Each number is 50 + 12 x the weight over its row's rms, rounded and kept within 0 to 99. Layers, rows and columns count from 0. The size before them is the row's rms in percent of the matrix's.

# q: layer 2 attention query, 96x96, rms 0.227, rows 65-95, columns 48-95
# k: layer 2 attention key, 96x96, rms 0.216, rows 65-95, columns 48-95
# v: layer 2 attention value, 96x96, rms 0.205, rows 64-95, columns 48-95
# o: layer 2 attention output (transposed), 96x96, rms 0.399, rows 64-95, columns 48-95
# up: layer 2 MLP up, 384x96, rms 0.189, rows 0-5, columns 48-95
# down: layer 2 MLP down (transposed), 384x96, rms 0.0661, rows 0-5, columns 48-95
q65 016:37 48 53 48 66 54 63 49 47 56 56 73 72 45 56 67 59 56 58 47 21 72 60 56 48 30 54 49 60 45 46 48 42 55 74 55 90 48 67 59 49 54 49 44 76 49 33 39
k65 025:65 33 70 56 41 58 40 50 47 42 48 52 58 45 58 35 54 47 71 38 54 39 61 60 41 32 38 62 52 50 53 45 39 62 30 64 58 43 64 48 67 70 48 44 53 31 39 64
q66 026:60 64 66 53 49 50 57 52 76 48 51 34 52 54 53 45 66 44 70 68 69 55 51 55 41 53 58 59 62 58 46 57 67 40 31 47 32 60 53 54 61 57 46 65 42 51 61 34
k66 032:34 57 52 35 58 55 56 72 41 61 58 59 72 61 61 67 26 44 41 56 38 40 54 42 72 64 49 47 40 55 57 54 42 65 66 53 56 48 40 69 45 62 41 46 39 64 71 65
q67 023:38 70 72 59 55 57 59 60 64 52 50 52 43 41 44 56 70 44 65 48 60 55 30 44 21 40 53 52 70 52 47 53 51 24 28 58 36 62 64 47 70 53 46 51 57 41 50 48
k67 029:33 45 62 57 40 41 47 56 68 56 53 41 44 43 51 56 64 52 48 66 42 57 30 64 41 28 59 49 52 39 51 49 51 38 32 73 26 41 56 55 45 53 61 61 56 33 55 44
q68 059:62 33 57 66 34 52 59 61 42 55 52 44 45 54 54 32 43 48 50 49 45 41 51 49 17 57 54 44 32 45 22 43 47 47 45 61 47 39 46 49 69 63 48 56 35 49 60 60
k68 069:55 37 34 39 59 58 43 45 30 33 49 41 34 66 39 38 31 56 41 42 36 35 59 45 32 64 47 54 35 49 30 48 31 65 65 31 69 52 43 33 39 52 48 55 42 77 53 56
q69 074:31 39 64 60 34 48 49 37 80 38 48 32 39 67 52 59 58 49 55 37 57 68 42 68 74 48 56 33 19 35 54 38 58 48 45 39 50 55 54 54 47 46 52 42 44 35 62 90
k69 080:39 49 60 61 59 49 49 55 62 68 59 66 66 46 58 59 54 48 64 56 52 57 37 56 57 51 57 64 21 75 63 52 48 55 56 65 63 41 51 51 57 48 52 39 39 40 56 92
q70 081:46 36 63 69 54 54 46 58 52 64 34 52 54 48 51 56 01 34 47 44 55 52 63 48 57 55 66 68 24 49 40 56 61 32 56 53 55 53 61 60 60 79 59 39 52 52 41 40
k70 074:43 37 40 51 52 53 45 42 58 30 59 39 54 55 34 39 00 54 45 49 48 39 32 43 56 54 47 26 15 61 33 47 46 33 52 45 52 38 62 45 45 60 56 49 55 47 48 36
q71 080:36 54 46 49 44 59 57 58 44 66 33 48 65 58 46 40 66 60 58 60 43 51 39 72 55 49 56 56 40 47 31 43 47 64 48 61 46 52 57 45 49 53 52 60 24 46 73 48
k71 087:42 65 52 59 51 59 61 59 45 47 74 59 41 44 57 51 70 45 52 49 61 55 69 71 62 56 52 41 44 50 26 60 72 64 58 48 52 44 52 56 50 60 50 61 27 55 61 38
q72 010:27 54 36 40 61 34 67 52 65 42 60 63 49 60 33 64 33 47 60 68 62 43 56 60 61 38 49 52 50 29 59 44 52 47 57 61 59 64 33 62 52 66 27 61 68 67 65 44
k72 012:51 44 33 38 63 32 38 47 43 30 49 55 30 50 42 40 47 50 31 51 55 20 78 45 65 64 75 53 42 47 48 49 31 72 57 55 54 44 43 37 39 68 41 46 54 65 47 59
q73 016:49 64 42 36 55 36 55 45 67 56 58 42 51 44 70 54 43 53 44 57 60 53 57 50 45 62 52 42 46 53 22 55 45 53 41 57 35 62 43 54 52 29 62 59 23 65 62 47
k73 022:73 49 52 38 62 49 39 47 56 59 60 61 56 48 59 40 54 45 60 45 42 51 77 49 51 58 48 43 52 65 50 53 65 40 43 37 73 69 45 59 55 64 56 40 53 72 44 55
q74 031:54 29 54 68 53 37 41 84 37 62 46 65 41 40 44 42 61 36 50 52 35 52 41 62 43 21 66 56 55 44 34 51 43 48 47 56 61 36 51 52 49 45 50 46 61 36 32 39
k74 035:55 42 67 68 32 64 42 65 44 52 47 49 47 40 52 39 68 25 71 43 55 45 63 59 31 31 52 60 48 41 37 53 39 33 28 60 46 57 61 38 46 50 52 49 71 23 41 41
q75 046:40 47 64 71 43 42 40 66 47 60 50 59 36 42 45 46 61 24 55 64 51 54 36 59 46 27 69 57 67 52 36 53 60 35 39 54 47 44 57 58 46 53 44 47 69 31 34 38
k75 049:33 37 68 66 37 59 49 43 44 35 45 36 43 39 48 45 45 35 67 52 57 58 69 60 22 29 64 53 56 46 32 52 52 30 26 50 29 46 60 56 55 41 66 70 70 32 62 46
q76 079:77 77 34 48 66 48 58 51 63 48 55 43 60 66 30 50 49 71 62 52 41 44 48 36 64 58 55 48 36 37 67 48 34 68 56 48 60 53 56 37 57 57 56 61 26 56 53 58
k76 080:72 70 41 49 64 51 64 58 58 45 46 73 69 42 58 39 57 50 50 61 60 48 71 39 56 52 52 52 54 73 53 56 54 54 55 48 53 61 63 52 58 72 55 53 19 62 48 75
q77 080:41 33 54 47 52 36 49 45 45 34 53 33 50 51 54 38 53 40 49 41 44 48 21 55 64 43 50 56 33 48 55 37 52 59 49 40 36 63 49 30 64 41 38 53 51 48 53 82
k77 085:56 48 49 59 54 51 43 55 58 70 48 57 59 54 42 52 69 53 55 52 49 48 79 59 61 57 55 49 37 45 57 65 48 65 59 58 57 50 47 68 64 47 53 58 60 46 55 91
q78 078:25 50 53 48 49 59 51 62 11 56 40 50 62 57 36 65 47 50 65 55 48 49 38 37 53 45 44 65 48 63 30 44 59 45 51 58 49 57 39 61 36 32 56 44 20 58 40 42
k78 088:38 45 40 42 49 48 49 52 22 37 52 47 38 36 59 38 42 46 54 42 39 45 55 40 47 46 42 22 44 33 20 42 45 53 50 44 58 49 43 47 38 32 45 34 11 59 40 49
q79 099:61 29 37 42 47 56 46 63 06 58 43 50 49 52 59 35 53 29 37 57 38 26 45 39 41 44 41 79 19 45 59 49 34 53 47 38 46 53 33 43 57 51 50 36 41 36 37 33
k79 077:55 45 50 45 52 54 45 55 23 45 63 61 53 45 47 55 62 44 49 48 53 49 57 45 52 51 53 00 23 53 64 48 52 52 43 59 51 46 53 39 49 56 56 43 52 36 46 38
q80 157:37 68 41 31 54 41 49 60 44 53 52 50 44 59 57 56 38 60 49 46 29 49 50 65 34 35 51 39 40 46 45 68 50 55 40 33 61 61 39 62 61 61 78 46 61 52 57 49
k80 172:36 69 43 33 55 42 48 61 45 54 53 48 46 59 58 55 38 59 51 45 28 49 50 66 34 35 51 40 42 47 45 68 50 55 41 31 61 62 40 62 63 61 78 46 61 51 59 49
q81 155:40 50 44 44 23 12 56 58 54 57 29 45 72 52 67 51 44 53 56 51 69 40 52 45 46 31 73 56 60 77 56 62 41 38 55 41 63 46 59 53 40 35 41 46 56 38 48 68
k81 169:41 50 45 44 22 13 56 59 55 57 28 47 72 53 68 52 45 54 54 50 69 42 53 45 46 31 73 55 60 77 57 63 43 40 55 39 63 45 61 54 40 34 42 48 56 39 47 65
q82 152:23 45 52 50 52 55 58 22 72 52 71 55 48 64 59 47 82 37 49 61 31 23 43 61 63 47 58 60 52 48 37 79 53 60 62 71 51 57 35 49 41 45 24 54 64 49 38 40
k82 168:24 44 52 51 52 55 59 22 72 53 70 54 47 64 60 47 81 36 48 62 30 23 42 60 62 48 58 60 53 47 37 78 54 62 61 71 50 58 34 50 41 45 25 55 65 49 38 40
q83 157:53 52 75 40 53 41 63 41 60 50 62 45 46 61 66 41 42 33 67 52 61 70 60 33 58 67 45 60 49 25 26 66 39 50 65 37 50 43 46 55 52 34 50 57 38 60 32 59
k83 174:54 51 75 39 53 41 63 40 60 51 61 45 46 62 66 42 42 33 68 52 60 70 60 33 59 68 45 59 49 24 27 65 39 47 65 39 50 44 45 57 53 34 51 58 38 60 33 59
q84 156:39 28 45 52 33 71 57 59 46 24 45 51 36 67 75 66 49 51 33 52 41 60 57 73 46 66 43 58 76 49 35 48 54 61 39 31 53 46 53 65 43 37 55 59 28 46 41 27
k84 169:41 28 46 51 33 71 58 61 48 23 44 51 36 66 75 68 50 51 33 53 41 58 57 73 46 67 45 59 75 50 35 47 56 60 42 29 52 46 52 64 42 35 54 59 28 47 41 28
q85 151:61 53 71 48 60 42 56 41 24 42 34 42 42 59 61 57 28 49 56 49 56 36 59 66 50 55 74 39 49 35 71 57 39 66 67 69 51 54 55 59 54 34 31 38 54 55 60 42
k85 166:60 52 71 48 60 41 55 41 27 40 34 43 42 59 61 56 28 49 58 48 57 38 60 67 49 54 73 38 49 34 71 57 39 64 65 69 51 53 55 61 54 33 31 37 53 55 59 42
q86 145:53 23 60 50 47 42 42 59 26 61 76 39 45 58 56 59 48 55 68 66 36 69 29 33 50 49 64 56 63 70 58 61 46 48 48 50 44 58 61 50 50 45 38 68 41 55 53 54
k86 165:51 24 60 48 47 41 41 59 26 61 79 39 45 58 56 59 49 57 66 67 37 70 28 34 51 48 62 54 60 68 58 61 43 49 44 52 42 58 60 50 46 44 38 69 41 55 54 53
q87 150:45 17 52 05 46 52 64 45 60 46 25 48 42 40 62 60 64 69 39 39 44 48 50 44 64 48 65 57 82 33 44 57 61 46 36 53 52 54 58 41 64 34 50 39 54 45 44 30
k87 163:44 17 51 06 46 52 64 46 61 46 23 48 43 41 62 59 64 70 37 39 44 47 52 44 64 50 67 57 81 34 43 59 60 47 35 52 51 54 58 39 63 32 50 40 52 43 41 29
q88 152:49 47 58 55 56 57 61 51 50 58 58 36 54 64 78 43 55 59 50 66 32 49 55 49 58 53 47 37 56 66 49 36 55 59 37 35 59 36 23 29 43 55 78 56 51 23 50 49
k88 168:46 45 57 55 56 56 62 47 53 55 58 36 52 66 77 41 55 59 50 66 34 48 55 48 56 53 48 38 56 66 50 36 55 59 37 36 58 36 23 28 43 54 78 57 48 23 51 49
q89 145:48 44 53 44 60 58 38 62 44 75 40 62 44 52 42 48 53 56 47 41 60 72 65 75 60 43 49 34 57 57 43 93 52 60 74 35 20 59 62 45 48 53 62 48 35 45 46 39
k89 161:49 45 54 43 60 57 36 65 45 77 37 62 45 50 40 49 52 55 44 41 60 70 64 73 61 42 50 34 59 58 42 94 53 59 74 35 19 59 63 45 49 55 60 48 35 46 43 40
q90 157:36 55 68 65 61 58 45 62 67 52 65 69 65 54 72 29 36 62 49 66 56 39 59 47 57 28 52 68 51 52 52 47 64 68 50 46 47 74 42 49 63 52 46 36 20 51 64 53
k90 172:37 54 68 65 60 58 44 64 66 51 66 68 64 55 71 29 34 64 47 67 56 38 59 47 57 28 52 68 51 52 53 45 63 68 49 47 47 74 41 48 62 54 48 35 22 49 64 53
q91 159:57 40 57 53 38 59 51 68 75 38 43 49 55 48 58 60 60 38 57 55 40 55 49 25 35 51 37 41 53 47 46 50 44 61 56 31 31 55 48 45 42 56 61 76 51 32 51 65
k91 174:55 43 56 51 37 60 52 68 75 40 44 50 55 50 61 59 60 38 55 55 39 55 50 25 35 52 37 41 52 46 45 51 43 64 56 28 31 54 47 46 41 57 62 75 51 34 51 64
q92 154:58 65 62 47 33 22 37 55 38 57 63 47 43 60 74 36 64 40 19 37 60 50 51 26 57 50 56 39 48 54 43 29 56 53 50 47 41 60 66 41 35 56 62 39 61 78 26 24
k92 170:58 63 63 48 32 23 36 56 38 58 64 46 46 59 74 37 65 38 20 37 60 48 48 25 58 51 55 40 50 57 41 29 57 53 53 46 41 62 66 42 34 57 61 39 60 79 24 25
q93 161:47 54 36 66 43 27 43 23 57 43 34 47 42 57 44 65 34 37 40 80 40 51 45 26 52 70 60 50 45 48 50 58 48 46 30 31 43 43 45 59 49 53 52 49 29 59 55 35
k93 177:47 55 37 66 43 28 43 27 57 44 33 47 42 57 44 67 34 34 39 80 40 50 44 26 52 70 60 50 46 48 49 59 49 46 34 30 45 43 46 60 50 54 50 49 28 59 54 37
q94 156:33 62 39 59 21 61 54 51 47 52 51 66 50 62 39 33 64 33 53 53 57 60 73 38 56 48 48 30 32 22 52 59 55 65 56 52 44 51 60 62 55 57 53 65 48 39 59 41
k94 173:31 61 39 60 22 59 53 48 48 50 50 67 49 63 38 33 64 32 54 53 57 59 73 36 53 49 46 31 32 22 53 59 53 63 56 53 44 51 60 61 54 55 55 64 45 37 62 41
q95 150:69 43 64 50 35 61 49 71 68 53 70 42 54 42 39 47 41 81 50 42 43 54 42 56 51 59 49 43 30 61 50 35 41 54 38 70 55 58 43 58 36 47 46 52 50 41 34 33
k95 159:67 44 66 50 34 62 50 71 69 53 69 42 55 40 41 46 41 81 48 41 44 55 40 56 48 59 48 45 32 63 48 35 43 53 37 69 55 57 45 57 36 47 45 51 49 40 32 33
v64 108:43 67 54 55 59 33 62 44 43 48 54 59 37 24 49 62 42 25 43 48 74 61 48 61 51 41 33 49 41 62 51 35 65 47 34 70 63 44 50 34 65 58 54 43 49 38 38 31
o64 112:44 55 49 65 54 59 47 47 40 42 45 37 61 30 42 51 41 56 48 61 67 52 53 48 54 50 47 66 60 61 57 23 38 45 39 74 61 53 56 29 63 45 58 43 51 47 17 45
v65 106:48 32 28 35 39 40 57 49 48 38 36 45 47 65 64 64 51 36 53 61 55 38 49 64 53 45 60 41 63 34 37 42 53 49 53 32 56 70 74 43 54 56 58 64 67 54 61 57
o65 112:43 61 37 40 47 46 53 37 50 30 30 39 37 66 52 58 51 63 40 52 45 44 66 74 51 55 61 53 45 29 26 35 56 54 70 36 56 65 61 42 57 40 56 52 55 60 53 47
v66 104:55 55 36 56 46 48 60 64 58 55 52 45 64 32 65 44 58 31 70 41 58 52 38 50 56 40 65 53 23 46 40 55 71 46 48 51 57 63 42 65 34 55 40 50 75 43 66 54
o66 112:70 47 52 51 55 28 55 35 51 47 57 41 58 41 64 55 44 74 38 53 50 55 45 46 44 61 65 53 31 50 37 44 61 37 33 44 37 62 46 46 50 61 38 62 57 61 76 53
v67 110:53 38 56 59 76 68 62 50 51 72 54 53 45 57 38 51 64 42 45 39 50 43 25 40 45 57 45 55 58 60 67 36 46 49 43 33 57 53 26 60 38 53 44 27 43 44 28 57
o67 116:44 45 70 66 83 55 35 51 38 55 65 50 49 43 42 51 52 41 50 46 44 53 32 52 50 70 38 66 47 55 33 43 36 47 62 31 57 61 35 69 56 56 51 36 39 67 29 46
v68 110:48 39 46 57 62 47 38 41 36 66 53 65 47 40 44 64 46 45 41 68 40 29 54 70 35 66 52 39 54 51 64 55 31 50 41 49 68 55 74 49 47 43 68 47 30 34 56 44
o68 105:61 43 60 71 45 65 56 28 47 59 47 48 64 34 35 68 52 36 45 55 44 24 36 66 46 69 34 38 49 53 65 64 35 58 60 49 68 75 66 50 47 58 57 45 55 66 49 39
v69 110:47 51 76 43 43 64 29 43 51 57 38 53 64 59 49 22 65 45 51 45 47 54 52 52 44 64 48 49 33 38 79 58 29 59 33 47 55 29 60 62 40 52 57 30 31 45 53 34
o69 116:63 48 49 39 47 76 38 60 56 61 38 60 69 60 60 40 32 51 57 67 41 30 49 48 32 50 47 48 44 49 48 74 09 56 47 53 49 35 62 74 45 51 67 45 37 50 39 46
v70 114:46 65 48 40 38 56 42 34 45 55 65 51 45 56 39 64 62 31 77 53 70 48 55 48 70 35 46 52 74 44 51 57 49 42 38 81 58 08 49 53 16 43 64 55 35 54 41 75
o70 121:42 62 29 37 52 51 47 43 43 53 75 30 62 50 45 62 54 38 63 51 60 59 61 45 58 43 46 46 55 24 52 69 56 56 72 74 67 39 46 57 34 61 48 42 53 73 22 33
v71 115:54 59 40 48 51 55 48 44 57 36 47 38 53 66 49 46 48 50 39 71 41 50 50 46 52 51 44 43 50 62 24 51 37 32 43 49 55 42 61 41 51 56 69 20 57 50 59 40
o71 116:31 63 45 50 34 73 46 16 53 44 67 45 51 76 67 50 59 45 38 64 49 62 36 55 47 64 27 62 37 60 51 54 55 49 46 52 43 42 48 36 53 35 66 24 57 39 57 31
v72 118:40 29 44 54 31 47 71 49 47 44 48 57 40 29 25 44 43 47 48 42 52 50 76 46 55 49 56 45 61 58 31 52 34 51 31 45 42 66 32 59 66 25 58 38 46 33 37 44
o72 123:47 33 34 60 23 32 59 42 41 45 47 71 44 47 26 51 62 52 34 47 60 51 79 31 55 46 52 44 48 51 49 45 47 58 42 53 38 69 42 51 58 56 74 40 56 47 44 37
v73 116:55 32 47 65 71 47 52 63 69 48 39 67 45 45 55 53 44 52 46 31 60 54 60 46 58 53 73 50 43 65 30 54 44 62 49 65 74 52 51 53 21 52 76 57 66 52 60 41
o73 108:49 11 40 66 56 45 59 47 32 62 53 57 71 43 67 44 71 56 56 42 41 63 46 44 50 45 57 38 43 58 35 53 58 52 60 58 57 57 42 53 36 39 52 35 71 42 60 59
v74 106:79 52 47 70 75 53 45 44 38 40 46 53 46 51 67 33 38 37 55 55 28 54 41 41 54 33 67 30 68 54 49 57 71 45 44 56 40 48 47 42 68 59 30 70 57 46 37 52
o74 116:48 52 47 48 47 42 56 35 63 40 38 69 31 51 57 57 51 42 41 43 61 48 22 41 54 50 52 55 74 66 29 56 73 55 54 41 26 49 44 53 43 53 44 63 51 47 40 52
v75 109:36 54 57 49 48 24 44 45 45 47 49 33 47 49 49 60 49 48 56 71 57 41 53 50 59 64 22 17 52 47 53 53 65 46 46 36 50 69 54 69 62 35 58 49 46 36 54 48
o75 113:60 53 70 59 40 33 57 45 63 42 49 52 49 49 48 52 64 48 54 62 54 41 60 28 40 56 33 17 51 64 50 43 67 36 68 43 55 40 54 49 42 22 67 49 45 43 52 38
v76 118:53 37 37 57 64 57 50 58 29 44 65 74 42 51 51 56 63 32 32 69 54 34 40 45 41 61 40 55 39 46 39 50 37 50 41 61 52 26 28 55 46 44 35 50 62 55 58 65
o76 115:59 59 39 48 72 56 56 66 52 48 49 61 49 44 53 48 61 58 43 67 67 38 27 39 37 44 44 64 51 42 56 46 29 61 44 75 53 48 28 52 52 57 44 65 70 43 61 59
v77 123:44 43 63 49 56 47 40 38 57 69 56 34 50 66 54 57 42 60 67 53 62 47 55 45 48 47 50 61 53 38 27 31 42 50 45 43 51 45 52 69 38 31 58 67 45 48 43 28
o77 132:43 54 41 55 41 55 61 54 47 69 50 22 46 55 60 55 69 74 74 43 38 67 47 60 51 35 24 48 62 42 60 37 45 44 48 41 36 56 54 65 32 32 52 55 63 58 48 58
v78 124:52 34 53 59 49 53 53 33 74 40 46 46 59 62 61 66 26 30 39 55 60 47 50 68 58 39 57 36 36 43 58 41 51 47 34 66 48 33 51 43 18 44 42 56 36 43 47 33
o78 122:63 49 59 66 54 53 49 07 43 30 58 32 62 66 52 55 69 55 25 47 51 51 48 49 44 36 64 21 42 44 60 45 43 61 32 44 54 36 50 50 39 47 41 42 47 60 43 46
v79 114:47 44 53 40 61 37 33 47 34 52 58 68 58 42 56 72 73 49 75 57 47 72 29 56 51 47 54 35 53 60 60 30 28 51 47 42 44 32 40 20 56 43 56 52 65 53 52 42
o79 113:69 57 37 37 65 60 47 62 62 32 50 67 58 33 63 51 12 57 70 66 56 57 21 51 49 22 51 42 50 56 37 30 23 55 52 50 38 60 40 28 46 54 71 60 52 41 48 65
v80 116:62 45 41 40 48 43 75 56 55 81 44 52 45 65 29 40 55 46 34 42 54 35 46 56 56 67 64 52 52 41 49 40 60 47 57 61 53 49 50 31 64 60 64 61 69 59 64 33
o80 118:33 38 42 43 57 64 65 50 49 47 61 45 38 55 55 43 36 63 59 15 56 49 50 74 41 74 45 71 45 40 16 37 46 69 55 51 58 35 75 42 57 65 54 39 45 32 60 32
v81 106:51 52 76 62 59 65 69 52 35 60 44 39 44 50 57 81 70 59 41 48 55 53 45 30 48 38 61 51 52 47 52 45 41 48 52 67 82 46 74 42 53 50 24 26 46 42 53 41
o81 103:35 50 71 49 56 44 59 50 53 55 41 49 66 50 71 57 61 45 71 41 43 63 36 39 51 37 49 51 52 56 58 37 44 39 60 72 68 46 67 63 54 52 37 19 45 32 58 59
v82 114:63 66 59 53 43 34 59 79 45 58 41 56 50 76 34 56 50 56 71 44 48 46 60 50 54 45 39 79 57 63 46 68 71 41 58 34 68 57 36 35 49 53 37 73 51 71 32 36
o82 112:55 51 60 61 42 31 46 79 17 61 40 43 45 74 41 45 42 31 72 55 51 56 64 46 57 55 55 79 51 62 34 46 55 47 64 33 60 48 53 46 47 56 59 73 51 39 45 40
v83 111:46 32 66 58 66 50 50 46 45 60 44 74 47 52 54 42 57 59 59 63 46 60 47 36 49 37 61 44 44 58 52 57 56 69 35 48 64 47 54 39 69 30 63 27 51 44 39 50
o83 113:63 34 70 47 69 36 30 25 69 74 51 59 55 52 71 41 41 69 62 43 62 59 44 58 60 29 44 49 66 41 37 59 33 34 34 61 35 50 55 58 57 41 59 36 48 38 43 65
v84 121:40 66 30 85 52 45 64 53 51 41 55 39 63 43 61 36 52 46 49 54 44 52 42 30 49 48 49 68 63 34 47 68 52 57 41 43 60 34 35 37 46 55 43 43 40 35 54 44
o84 121:31 61 41 61 47 48 50 49 50 57 71 38 53 55 67 49 34 63 23 78 56 42 55 26 66 48 38 73 67 35 42 61 47 33 36 46 56 44 33 42 43 44 47 52 52 39 68 45
v85 114:54 51 39 62 61 64 43 47 53 59 39 50 38 36 68 58 47 46 71 68 35 28 52 42 83 48 59 59 56 54 56 53 53 62 31 57 39 62 81 53 50 59 51 63 52 27 41 45
o85 114:51 35 39 73 52 57 58 51 43 68 47 45 40 51 56 63 67 56 41 57 24 42 61 52 49 40 67 54 57 53 69 55 63 64 42 50 50 63 48 58 27 28 48 43 56 44 34 43
v86 116:31 73 41 59 47 62 30 52 52 54 45 45 44 45 51 40 54 85 69 56 44 39 64 32 77 30 46 26 43 67 46 58 37 58 60 55 51 43 46 53 36 46 46 50 59 44 55 24
o86 122:67 60 38 54 62 55 43 40 59 44 52 41 50 48 45 46 46 60 64 66 52 36 80 44 54 44 33 38 59 69 54 71 40 45 48 32 47 33 56 61 40 52 40 59 45 41 68 36
v87 109:66 51 77 53 52 63 29 69 60 37 48 52 35 40 58 58 41 27 50 57 54 48 64 63 63 70 62 57 56 40 55 51 45 39 47 46 61 61 48 41 63 60 49 46 39 56 72 73
o87 108:35 42 69 52 40 64 35 51 58 43 50 52 28 67 42 74 50 45 54 52 45 41 50 48 48 51 79 47 50 30 63 48 45 44 63 59 55 40 42 70 66 53 47 46 67 47 65 62
v88 112:51 44 50 47 56 50 31 26 56 43 47 64 74 48 32 37 38 23 54 39 36 40 69 50 70 46 46 67 52 53 47 51 47 48 38 36 59 64 47 87 58 28 67 57 48 40 44 31
o88 115:47 42 45 60 64 37 28 23 58 44 44 72 63 52 47 45 70 50 38 60 45 54 99 52 66 61 64 48 34 48 59 42 57 47 56 52 60 52 44 75 61 54 74 48 47 49 61 62
v89 106:49 62 52 44 45 70 26 64 59 55 29 53 40 40 57 58 47 47 57 42 48 62 30 55 66 46 67 44 57 52 53 33 70 58 49 47 58 34 47 43 40 56 29 57 48 42 54 58
o89 110:37 46 52 50 43 64 45 60 42 57 40 76 47 45 54 59 57 39 39 54 52 39 33 55 59 43 58 35 42 65 49 20 62 47 63 57 61 39 55 52 35 42 36 53 55 64 58 54
v90 117:56 54 45 44 31 54 32 65 47 57 42 24 51 56 46 30 56 43 54 62 51 50 32 56 32 40 61 43 35 24 67 47 54 55 27 34 66 37 43 36 37 39 50 50 61 45 44 30
o90 115:71 44 38 45 50 55 31 62 61 49 51 34 60 61 65 34 47 53 48 62 50 42 23 47 36 38 54 55 38 43 58 40 74 45 30 30 67 31 47 53 42 48 52 50 53 54 37 57
v91 107:65 40 70 43 41 42 28 49 46 44 59 65 51 53 53 30 41 41 64 65 42 62 65 59 41 56 53 57 53 44 49 56 58 34 76 42 61 52 33 45 40 58 48 30 52 52 59 48
o91 106:56 47 68 58 37 43 32 25 49 40 66 49 36 72 40 33 47 56 62 56 41 52 43 50 65 65 58 65 43 46 45 52 50 43 65 45 50 64 40 47 47 56 46 61 44 42 70 48
v92 125:53 51 64 32 41 37 54 50 40 60 42 57 47 58 62 41 58 53 52 47 45 56 46 30 48 34 37 54 38 45 29 41 46 66 45 45 26 53 52 37 64 37 51 66 42 42 53 68
o92 129:58 53 64 38 39 42 61 65 46 80 65 61 54 63 67 31 49 55 58 46 33 40 63 44 51 53 40 35 40 56 43 40 64 58 64 53 47 61 58 23 57 43 51 51 42 71 51 43
v93 102:34 52 52 64 58 63 57 47 47 67 65 54 61 40 39 32 48 52 30 40 38 41 32 56 65 57 54 27 70 50 66 42 35 30 61 43 70 68 37 53 49 34 62 50 30 51 35 66
o93 098:46 56 53 86 56 52 46 37 58 55 57 52 41 49 24 46 49 35 31 42 54 40 47 46 65 46 54 42 46 54 57 53 16 65 64 53 49 71 37 47 59 67 70 51 25 65 43 74
v94 112:28 57 31 47 55 46 23 51 43 44 40 37 63 47 49 50 42 51 54 40 37 57 62 70 37 73 54 59 35 60 38 54 71 38 54 56 75 50 31 44 45 39 50 44 63 45 38 41
o94 106:55 47 40 46 61 49 37 41 54 50 39 35 52 53 40 50 34 50 55 64 31 50 66 62 59 71 55 47 48 62 51 51 59 45 40 67 61 42 48 42 55 49 68 69 56 52 36 66
v95 114:66 45 53 55 33 49 54 50 54 46 48 57 67 66 56 62 62 37 35 38 37 58 30 48 56 45 63 50 44 68 59 54 51 43 58 46 76 60 72 36 54 59 39 41 24 52 35 50
o95 121:33 52 57 55 42 41 47 58 37 59 57 44 63 42 68 71 58 49 45 48 36 41 36 58 44 32 59 41 43 78 52 46 49 49 37 54 64 54 52 46 66 44 58 44 42 52 39 42
up0 090:44 62 46 47 48 33 45 60 63 44 45 53 57 53 32 71 35 64 51 37 71 42 48 64 48 44 49 65 50 41 70 43 74 46 34 56 36 53 57 62 28 51 67 54 71 40 47 38
down0 096:51 59 45 59 51 53 48 50 38 47 42 60 57 42 41 60 39 39 70 73 58 58 60 44 35 68 62 47 36 67 50 64 39 61 54 51 40 61 29 15 41 57 38 56 25 61 43 48
up1 108:50 55 68 44 42 66 49 61 52 43 69 53 50 52 58 47 72 43 55 57 35 46 55 80 48 39 53 62 44 62 39 45 61 43 36 67 33 61 37 54 61 40 53 64 46 48 71 31
down1 099:65 43 44 60 45 59 33 47 63 55 43 55 37 38 40 59 35 44 72 46 57 57 74 50 58 45 47 78 76 50 60 69 20 29 43 55 37 57 39 52 57 34 49 42 47 50 57 50
up2 108:45 65 47 47 54 62 56 35 41 60 75 57 54 30 32 58 44 41 63 56 62 44 41 68 64 54 56 42 19 39 53 41 52 43 47 38 27 50 55 67 52 53 63 38 44 36 66 51
down2 093:49 40 37 39 56 62 36 68 59 57 73 41 42 50 49 47 50 56 64 46 61 40 62 65 75 47 45 53 18 50 52 56 41 47 52 39 40 61 36 48 47 53 54 40 42 46 76 44
up3 098:75 47 72 62 55 55 61 44 76 58 44 23 43 50 47 39 37 50 27 33 61 40 47 29 61 71 47 28 56 45 37 35 63 51 65 50 40 38 42 48 46 59 63 40 55 59 65 37
down3 101:66 52 57 75 37 53 30 48 63 61 37 27 29 59 56 61 42 41 53 50 58 27 49 47 54 60 49 52 49 63 49 55 58 34 63 74 38 57 34 42 44 52 44 50 64 47 41 52
up4 108:72 56 80 35 32 50 37 43 28 59 66 42 30 50 43 67 47 45 49 40 35 45 43 52 53 53 44 48 52 38 48 40 35 28 49 55 46 52 47 77 44 41 53 61 63 52 50 40
down4 109:47 65 62 33 41 60 56 62 58 44 38 54 33 72 51 55 43 32 40 34 58 61 73 55 52 36 50 46 44 48 37 51 38 32 45 39 58 45 65 61 36 25 34 60 64 47 49 48
up5 122:47 55 62 59 48 51 50 77 53 50 52 43 40 58 44 26 51 54 28 64 53 41 28 60 48 58 42 40 38 49 46 60 39 62 64 40 28 50 43 46 70 59 69 55 50 41 28 45
down5 149:59 65 61 56 34 40 29 50 43 43 64 37 42 57 48 30 52 60 35 62 29 36 20 62 54 71 55 30 45 57 46 65 51 80 71 63 59 49 58 47 53 31 60 70 50 29 33 64